config.yaml
n_layer: 13
n_head: 12
norm: "rmsnorm"
bias: "none"
tie_embeddings: false
parallel_block: true
init_std_o: 0.018
init_std_down: 0.0
beta1: 0.9
warmup_steps: 492
schedule: "wsd"
final_lr_fraction: 0.0
train_tokens: 903400000
dataset: "wikipedia_en"
Each number is 128 + 24 x the weight over its row's rms, rounded and kept within 0 to 255. Layers, rows and columns count from 0. Numbers have three digits each. The size before them is the row's rms in percent of the matrix's.

# gate: layer 3 MLP gate, 2048x768, rms 0.0241, rows 880-910, columns 192-255
# up: layer 3 MLP up, 2048x768, rms 0.0226, rows 880-910, columns 192-255
# down: layer 3 MLP down (transposed), 2048x768, rms 0.0212, rows 880-910, columns 192-255
gate880 097:139137158116127121135136113103152160151137088126123128147116163133105161116153104086146126126134102120106108158122100134139096127161108115162105126144158177122147109157154121092125125104133140
up880 102:141114103157127127117145147112132109141112144121073146122156155114131121116107128107128116148122132138143118121099113120132145160159154156123166088115174096156127117132116173152169155107131134
down880 105:140108096132143143152143139149104101102117152103176121164109158102112140148129128141108129123057109093142150114150134105122183116146156112124153139171142105124071109135120131108118113146090120
gate881 070:102157129116115135153146113127130123171093139115075138150104127155172129110112142133153136127136121092105115111103115121081125112120138092171148124113087109161098131125109162149137120115135121
up881 080:097157124119123150161151114126133133156099137114088145155083130140178141126135122152112104152122116153141136144123147096088122117128145085172145135113085100155093134135107125161116113118147128
down881 052:163105103129090130150131154136134123115128106118088131128171117126175119124132113090122132110139116142137121154132111092095146145106133150124099147107144087145126110114148173116125110135102111
gate882 100:126094091123098053123114143133134135111137130112119143141186101091174134164134077141123141131131098096152132126135138183117150130082138131100148138140087135110126146136123162135084132091110093
up882 099:138156159145149149143119112148170106118113118149125156175118154132158108133165142119116145125124108167169118120106141119087160133102139093152166091115197128127150145126102150121115070121121123
down882 106:174153139119167098114137111135105155100137141110175122128095163111145101141131107148138106123158111159147129152097093110122140175154098173139129138106130097126112141147123116147105145129120126
gate883 088:148126106104169139143145157089142116145175122109109070149171102150094116094122117149122136115124087164166073142143136136127114109119126086112104136164133083123136168128100110128130157110100139
up883 093:130093112169134125169139173115099099126154145090120108145132111141073079159109139159123171108108146102136116132101124150122134124149167120137177132113156122160131130178083159175135150156172121
down883 072:116131171069090149157113142146170175158114087131135105132126155161171166104115173120109118098156134126194116164142159115108125150118137156155074153141132129152139123166109133130134090117128110
gate884 106:114099128137133091164115153176153118118114120170125108130114158139109124100150119113134149114104086149144112119171105141089133126104110157114087131104108074132068111101146082111136139112072088
up884 099:144168154138087119104105122149107149171132135143114146160126149122122110136141148142132150141115119138153133090169141148134112088090106160139154155165155109093162090132180117133137114121123144
down884 099:119110132121153128108178182169096116110149076120143115126090129142134094157126133155145108123129119129142183149156137122098137142104114130116149129123091136154065166133124136163145151118136150
gate885 098:115180167117077132079134134159139132123089176148162102151142129110120156109158101122105155156141139141099081124157159098119156145093160119118088111114117105104101176126132145120098093148128123
up885 102:125122166086125081127174116154133142100115125133155149158108124140099121097146127136148169140104127132109123127138110129132130109104121138125136146141144154103156104136098118130094158146131101
down885 103:119153150080089142099128104111127161129138095124143185118127133166117117106141116129155147135167099163145137098152109151086122142139165147093104111162166132149090115121109124144067202121114142
gate886 107:112160129141158108146100146121086142101136138137116154154147088132132142143102140157082128110122162134073108116128103121142128169117117126113126121181116131168128124155119118118139165108153111
up886 107:102138122162168111161132169130085120172126149152125112166157142125118170118110084166103111131103125143094126142162151177098107149090147091162161161117135149113090143110131078142121118117138166
down886 108:140100133106139101125132152126126160114100128115092121112168133143099148132109104158112150121116108136166131089117117123151122126150163111147130130116108119138166080114169121119122159165087128
gate887 095:135092133121115100137114068113144107125123128123101110121118117153121155121141140100120118124093099117173091091129100089102125147117148153129175141134112141133144089163109125135143163153152117
up887 095:131114139147144126121133080101120143075148146111128127150133113130127108115127125086159141103092111084122105155139106077112104143123140117098134177115069141127147109116113163118111117057142080
down887 096:148107141118117137140157093103169115126128135143163182126119136125151093126144098110166139077129154151100147078122162176126108106099089111132131139171151163130110155116135109129099117134138132
gate888 098:158151101141114182073125139138144104156094166111119128125146110122127130143132134121166104132112139110167143108142152100122142071112144126121154135122117139133130130111101136151088144158088058
up888 101:142119123109114104100105118091157132123135137103087144075106153093129143098110107112117098129131120130124130163080108110146123132146136135167135098105147096095084127147115144179151142085106107
down888 101:121087128147148122128127143132158120128127069123101102109131170093125143109133120147128132163105139148104127156073112151152110181144147107139133115138138145114086119138150097123165098113136148
gate889 104:125129153118121112155174100137125102112118127151098132180126130123158125176106128122155151094080115095109130125150122132117113131123148131128102133128134139138110179151122101133115144126126092
up889 103:149137120111190109140109134161110121145128155109133132153156148124136149150116145128104165132145112134100095157127107153145119131154178107119173135169145116152091118136126161094137128116135115
down889 104:097133126113159110116127112118129140122115141084107141146112119131142147121144155159094139146086134099080120181115094113105130123175130103124110114132116150112134106152140124119148097127178116
gate890 093:114152117117104165080126165155115109126144131112117117122133109142116119165156159084110133115134125118146093137123102142133122128137119173135142134116124149123144151135151138127157160116151114
up890 097:096117124142115117125109108129128135106101145140134144129185123139133138118136137150139177125146119104112104127124125140122123144130148106132115112140094129106125118126151128154127152140139131
down890 102:160126122148146140120129142123136132114164171163087133103142120107134130098145127121104144136138086107131122071140109122126072118117126100117100173155128142148148108148136147142110149134145119
gate891 102:103128169169100121125116131132176113110153127109114114153125118127147097064157087132122171132118159164128100156120139121082117098145155146140123130103153080110102116076129100098124131118162112
up891 104:115095141165129097115120113141122124110110120161132102141139109106124139155139129170199143151155140142114128114074085112109115095152119131102129105143118141148132169169096089080131128146151110
down891 106:115136128122116166137130112127143171148148159137094119141139152135109097138102093135058115157163108113138134148106148134144094127104116082149128120130127158121110143109136116179128132112124109
gate892 101:144119151111154112109181137127120153121091124114139112121103150063169106121106114106177101163027133143124136161093134175112112118151132145148156129135170147141135126139157151138091132146099138
up892 104:112143143136131079166125114139176147132169124114141105132126115133133136132104149155137085156125168125108134144147154122145135105119116096109107136102110133139140150105139142143132132101109161
down892 105:135090089202140149116136110130174111133167154143132094071133113113108183091139106082125119112147079145165143126139125090153183151106155127142150127138086112133125099112101146150139122090079111
gate893 104:150104149100115161145123135152142150152154141147100125072106136120097133123125137119144177102122165120133128147126100110150128123100111168128154112135097150125143159129141096127094136099164067
up893 100:122104138130143109142138162115120113113124125122147076126147142120146080126144133156099125118096180159144110142141123113093088103122151139177181142161176122155141135151096135160127137079120136
down893 104:134080180100116161130147143143081165152174126159146084147100118134126150116108113123098138106163146149101131176100082133110109115081105118095149162075143161113161127136135125133142092142164104
gate894 094:146118061117107125163149168137131111138124155104070114161123094144078085138130129125160178096107177151124093116146052166116170145083173085137176150123116144165132124144121147113086109145147154
up894 093:137125116095135184125130113141172120144141137094135111090101100099114144140126108138142132104098120156135078135119138108151153154079118102108100128102144110108104174118128085092127116125144116
down894 101:094131123131121175110157118092115147118105121119143129117128131192148160141098086154128116136123091120137122139143172134115107133141089118135101179155168140171152151136129141081120123124174112
gate895 090:125144120104133140153089106110139125089175131108084140121115073147126190137117144105124105119132098111157139106108150123137168130115119109142138137105135117131110098122134132149179109164157125
up895 085:161154159131141140186155127168076117145083118158107143110099166116104100109087122133127118126170120107103098147115138117144097126104114121169115125146146144110154116122123132129097119104089143
down895 092:153120121163098099132145156161114131108176113170056113126127167106098135131099168130125113128144124142087112083156100131107094142085098165145174138080132139116152151122144132117159133156104123
gate896 098:093157154138124153142134153101128141137135170114113096128142119151120125099104149086171138110166117169132142139143092137095111123180143181072077117152072116151100098116141173177106078110108114
up896 099:160131153085125129108133110106116136122123129117126160112112120129158136150154097143115162150089112093156161094137135088112114120102129118184147143141178113118162146136159096162151112151140134
down896 102:111127071140158088138142141152171140158132125095067121121135123122140126120132108119156156146121113095133091175150127108123135103127158136140145112123116146146165179120145083130173106104094148
gate897 106:137155109151125116172148138051093091106150148098131129124129167104139119138122113136184097134050106147109161167102143129149143066134110121142137134111139098106135139121111119119180117097128120
up897 107:158124120138121112118123093134149107137112169136116131122120146085146102149123147154165149166135144115177189141126134126131092123143134137121085122156147121079141106085133142135162134157135168
down897 107:121111112083112160090141125157074116118120117120139127125101112121115183110155057122184132115108128156154138124114166099134137139124094117119150088135158142130108126118143140133163136150181162
gate898 098:134108111120090154165163142187164109120108099138099141150154096093144104108137171158080162166124146094128149112113107118121141161131102154157142107113114129140094128144098166145118170079125107
up898 099:175147146211098098124153088119092136112108161094109125128099141172106115129143139127144137136126101117147119092142154173112124166135119157129124139135144133154153114128146124137070122092169081
down898 100:126137131158122098108134107084120172097146123122138118137085149151131107091101136112165131140140135094141125121128107118133102140128155149101101124127126128135116104126119093139102100150122113
gate899 089:152132096119129116132121169099117117144118137150140143156135152160139131104087097142123128127140127102096117092129147119158147111081138131145167104134178112111114141179126159142112121104160138
up899 093:152129106156117152143172135140141162132137073116087107082134126134132102105152101170129154161114100102137152128124129114115120141135139125172091135105118148126115156126138105129132145163109140
down899 092:141107140140154123135132157147031087165142145141152105149112149148130094096147117153113147114135138125110122143156130125100115112143147161117171121126110097156142155143146159111105131104125126
gate900 103:131146156119132127142124107114111067110109152148134147121119144123180104120166144143096125110109127081130137125102147142026077105165147140133131134143123145115141108138129156110134129130166129
up900 100:146130105118146093135102128108110132125100103146141147121136104128151132145156080125153130144119151124202127113128212118103108125119151119140144134117095125127095108116157112151141093125156127
down900 103:155083112113094159069178127106145150120116053123109096137068143159078160129089130147154123120179151139108150111103118106200137148157146116129107147119122126159120113105143104124165137127118154
gate901 096:124122162175147141139144109156141128111086147150121145083110067157129131106109106097165111133147142129099130068099127069090144105127131126156055143077117121113128135135189143143177130115150151
up901 101:144115114114109122089142121110100136095145102052156137135070106112138157154150079132129127132127128111128139117193137151117125126118120158129097148124136134128116092097086145158109134095133126
down901 106:158126154128140133136161159121170113150135119168106127161187149097129125123148142135139134153105103117161139109141138123147149124126146146098161129149185126115119118151112126086117143124128135
gate902 101:172095163153136180140127100126101126132135136113132090142158151108127146134135134130145137119095123105117148071160145132124144140152106180149097132126113127115076155117167116119112157070120139
up902 098:120142110131145136144161117123102126089082167102155143117105141155124129104113118116169113148112144136134127168117160129151161168162162077122093138132111173146108176127136143123180171103165135
down902 099:130123095127142155141153081169145137126118150126120166085139121145118192183138097130101087118123097141129140172079127089120119100163116119137091133131102109126160170131139116141132129125125137
gate903 108:165164164126133142121115152139113118122123103122119122115152122137105132162107138158155162056133121104136172098035123143141105140148111121136150144105163114114126129136144145148153110103150107
up903 110:097124124146126141140140109106136135106108138130116108169116078099143125146136095147106138129131108115129131143113119119141119106147091133111120117153101166087104141111116123107078166122082134
down903 105:132096186151135189084146159125093181141115141088102116139147125115124134139127109109110132114181154120132107115134120136116088145135110123096152087068089139092106199148120098145132138139136099
gate904 103:121133137194111114111134128111146132105142112163115161124108123098149158116166101148121139144121069170115140123081107112071129144111162132116148101141154090140146135106119139123187124155158175
up904 106:125106121123147135120087102120129112117101126094141102113130122119144146161090163139141137161123138068118145062126133124149175170132102131092107087099158142095076165102114116107153167125159098
down904 108:108173148123117152152132121112081104130114126089156117144157095091149110109169136113151139116142135102155069171145134118137138113129115144137132141141101129125132135097140131065105188149077121
gate905 103:094131131166163113116125134134113086058109142138095113132133118130135088148091117133126111111108148159138120100119098164113154109119144158138131143159140081137129114122136125122128142097071105
up905 099:122131082116135109101114177149146146148129161085125133062146135120123120115123171080119123130148114115176154132128145133127119143135112161143178115079130119143132130123122108156131140119109123
down905 097:147117082145096103130109204129140081105153102094089103087152108098110108093114129187113118137137126116139135128109112145113150149141133102150108128123129166143163118136129109126145106161137099
gate906 102:120110122114106113132162136107109104105108128152116161087161132136144146131127122125106129112103070134101111100135139127124103127129115126104127137093133099096109120072101118180160142099107142
up906 102:173127141126121106130123174111129125098111140088101119130111117185149109170147119146155101117091096109116168144165142164111134129080109137093170155146110133112114136127107066123127179140163104
down906 105:123085097142150106152150121160147114135150084083128137115074171135115147086108083110148119076101107112108076127193094152155117119136165169183124133104137129149133122111076138122171191101125144
gate907 099:116128113136114134105124103107061127131106153130146184113152102123129094129117123130120160119089097119075140131132129128131069131092144143146127108079151148130123169124143131145141081188166090
up907 105:079139111130148146111137139167121125154122137122090097147115120101127083119118115131147137180097146131153074141153089142153170148126160046127145120118127101117105089179166147105136194102155158
down907 105:120069154144130132184119146153132110169098142168151119120094110127114126139107113149117101133123148142118142076165133135155129098099085132100125141128156133117112142120154113156138133129148137
gate908 102:127104165146128109102118128118102118111185101109111140085154171098115118112138092159129134146137133121118138117109124084116075113092141148116138109137120152115136117160084104122153115114120160
up908 105:125112142116116099098141135145152157139094134126084124142140127121124091069148114108165098105133135120113143097110123109102093084168089147135088100129124104154093127148071129129148098094108119
down908 107:140071102129105089129143135107137111115112143115135141081128124157128074118097136127126107092104080102128114162112110160119148139174095093153146172113130159141133130142174185146126136122093134
gate909 102:103122112101104118109179184143134158126117140101104139124161112150152111151155144134150094122141095127104138089130157151118120119122154113152140105124154114120091158137139155166150092114145105
up909 102:133136138088132104104102131139142135140147117128146156117111117132133122129127112128098108104149099114104134146140119115156143139163134183113153095122166100146136135136142172110132105083146083
down909 104:166089093159166105122160106123124116112152136107142176139116186161136092124142139083129161127101164124111140161147147106139091142146140130113144105112125132100113100115134183128101161149124140
gate910 087:123105150138130065117143138131107117093124153156138111169109155114134138139151099128163137107098102113086103151142107141099090131115106148126135126117093158116099168140157166106088135152146134
up910 089:121153103104145104178123098087105147139140166109094116099136149183161122148123174152124129081124145126106144099085109133115107107119114103124122156101081099130119144192137118083140122145127123
down910 084:133134081154138108179119144106146119148157142143137083161144111166159079128143175161138133091105110110054193103147170099177129155126122089120125100148137152119135072129136148116149108101096123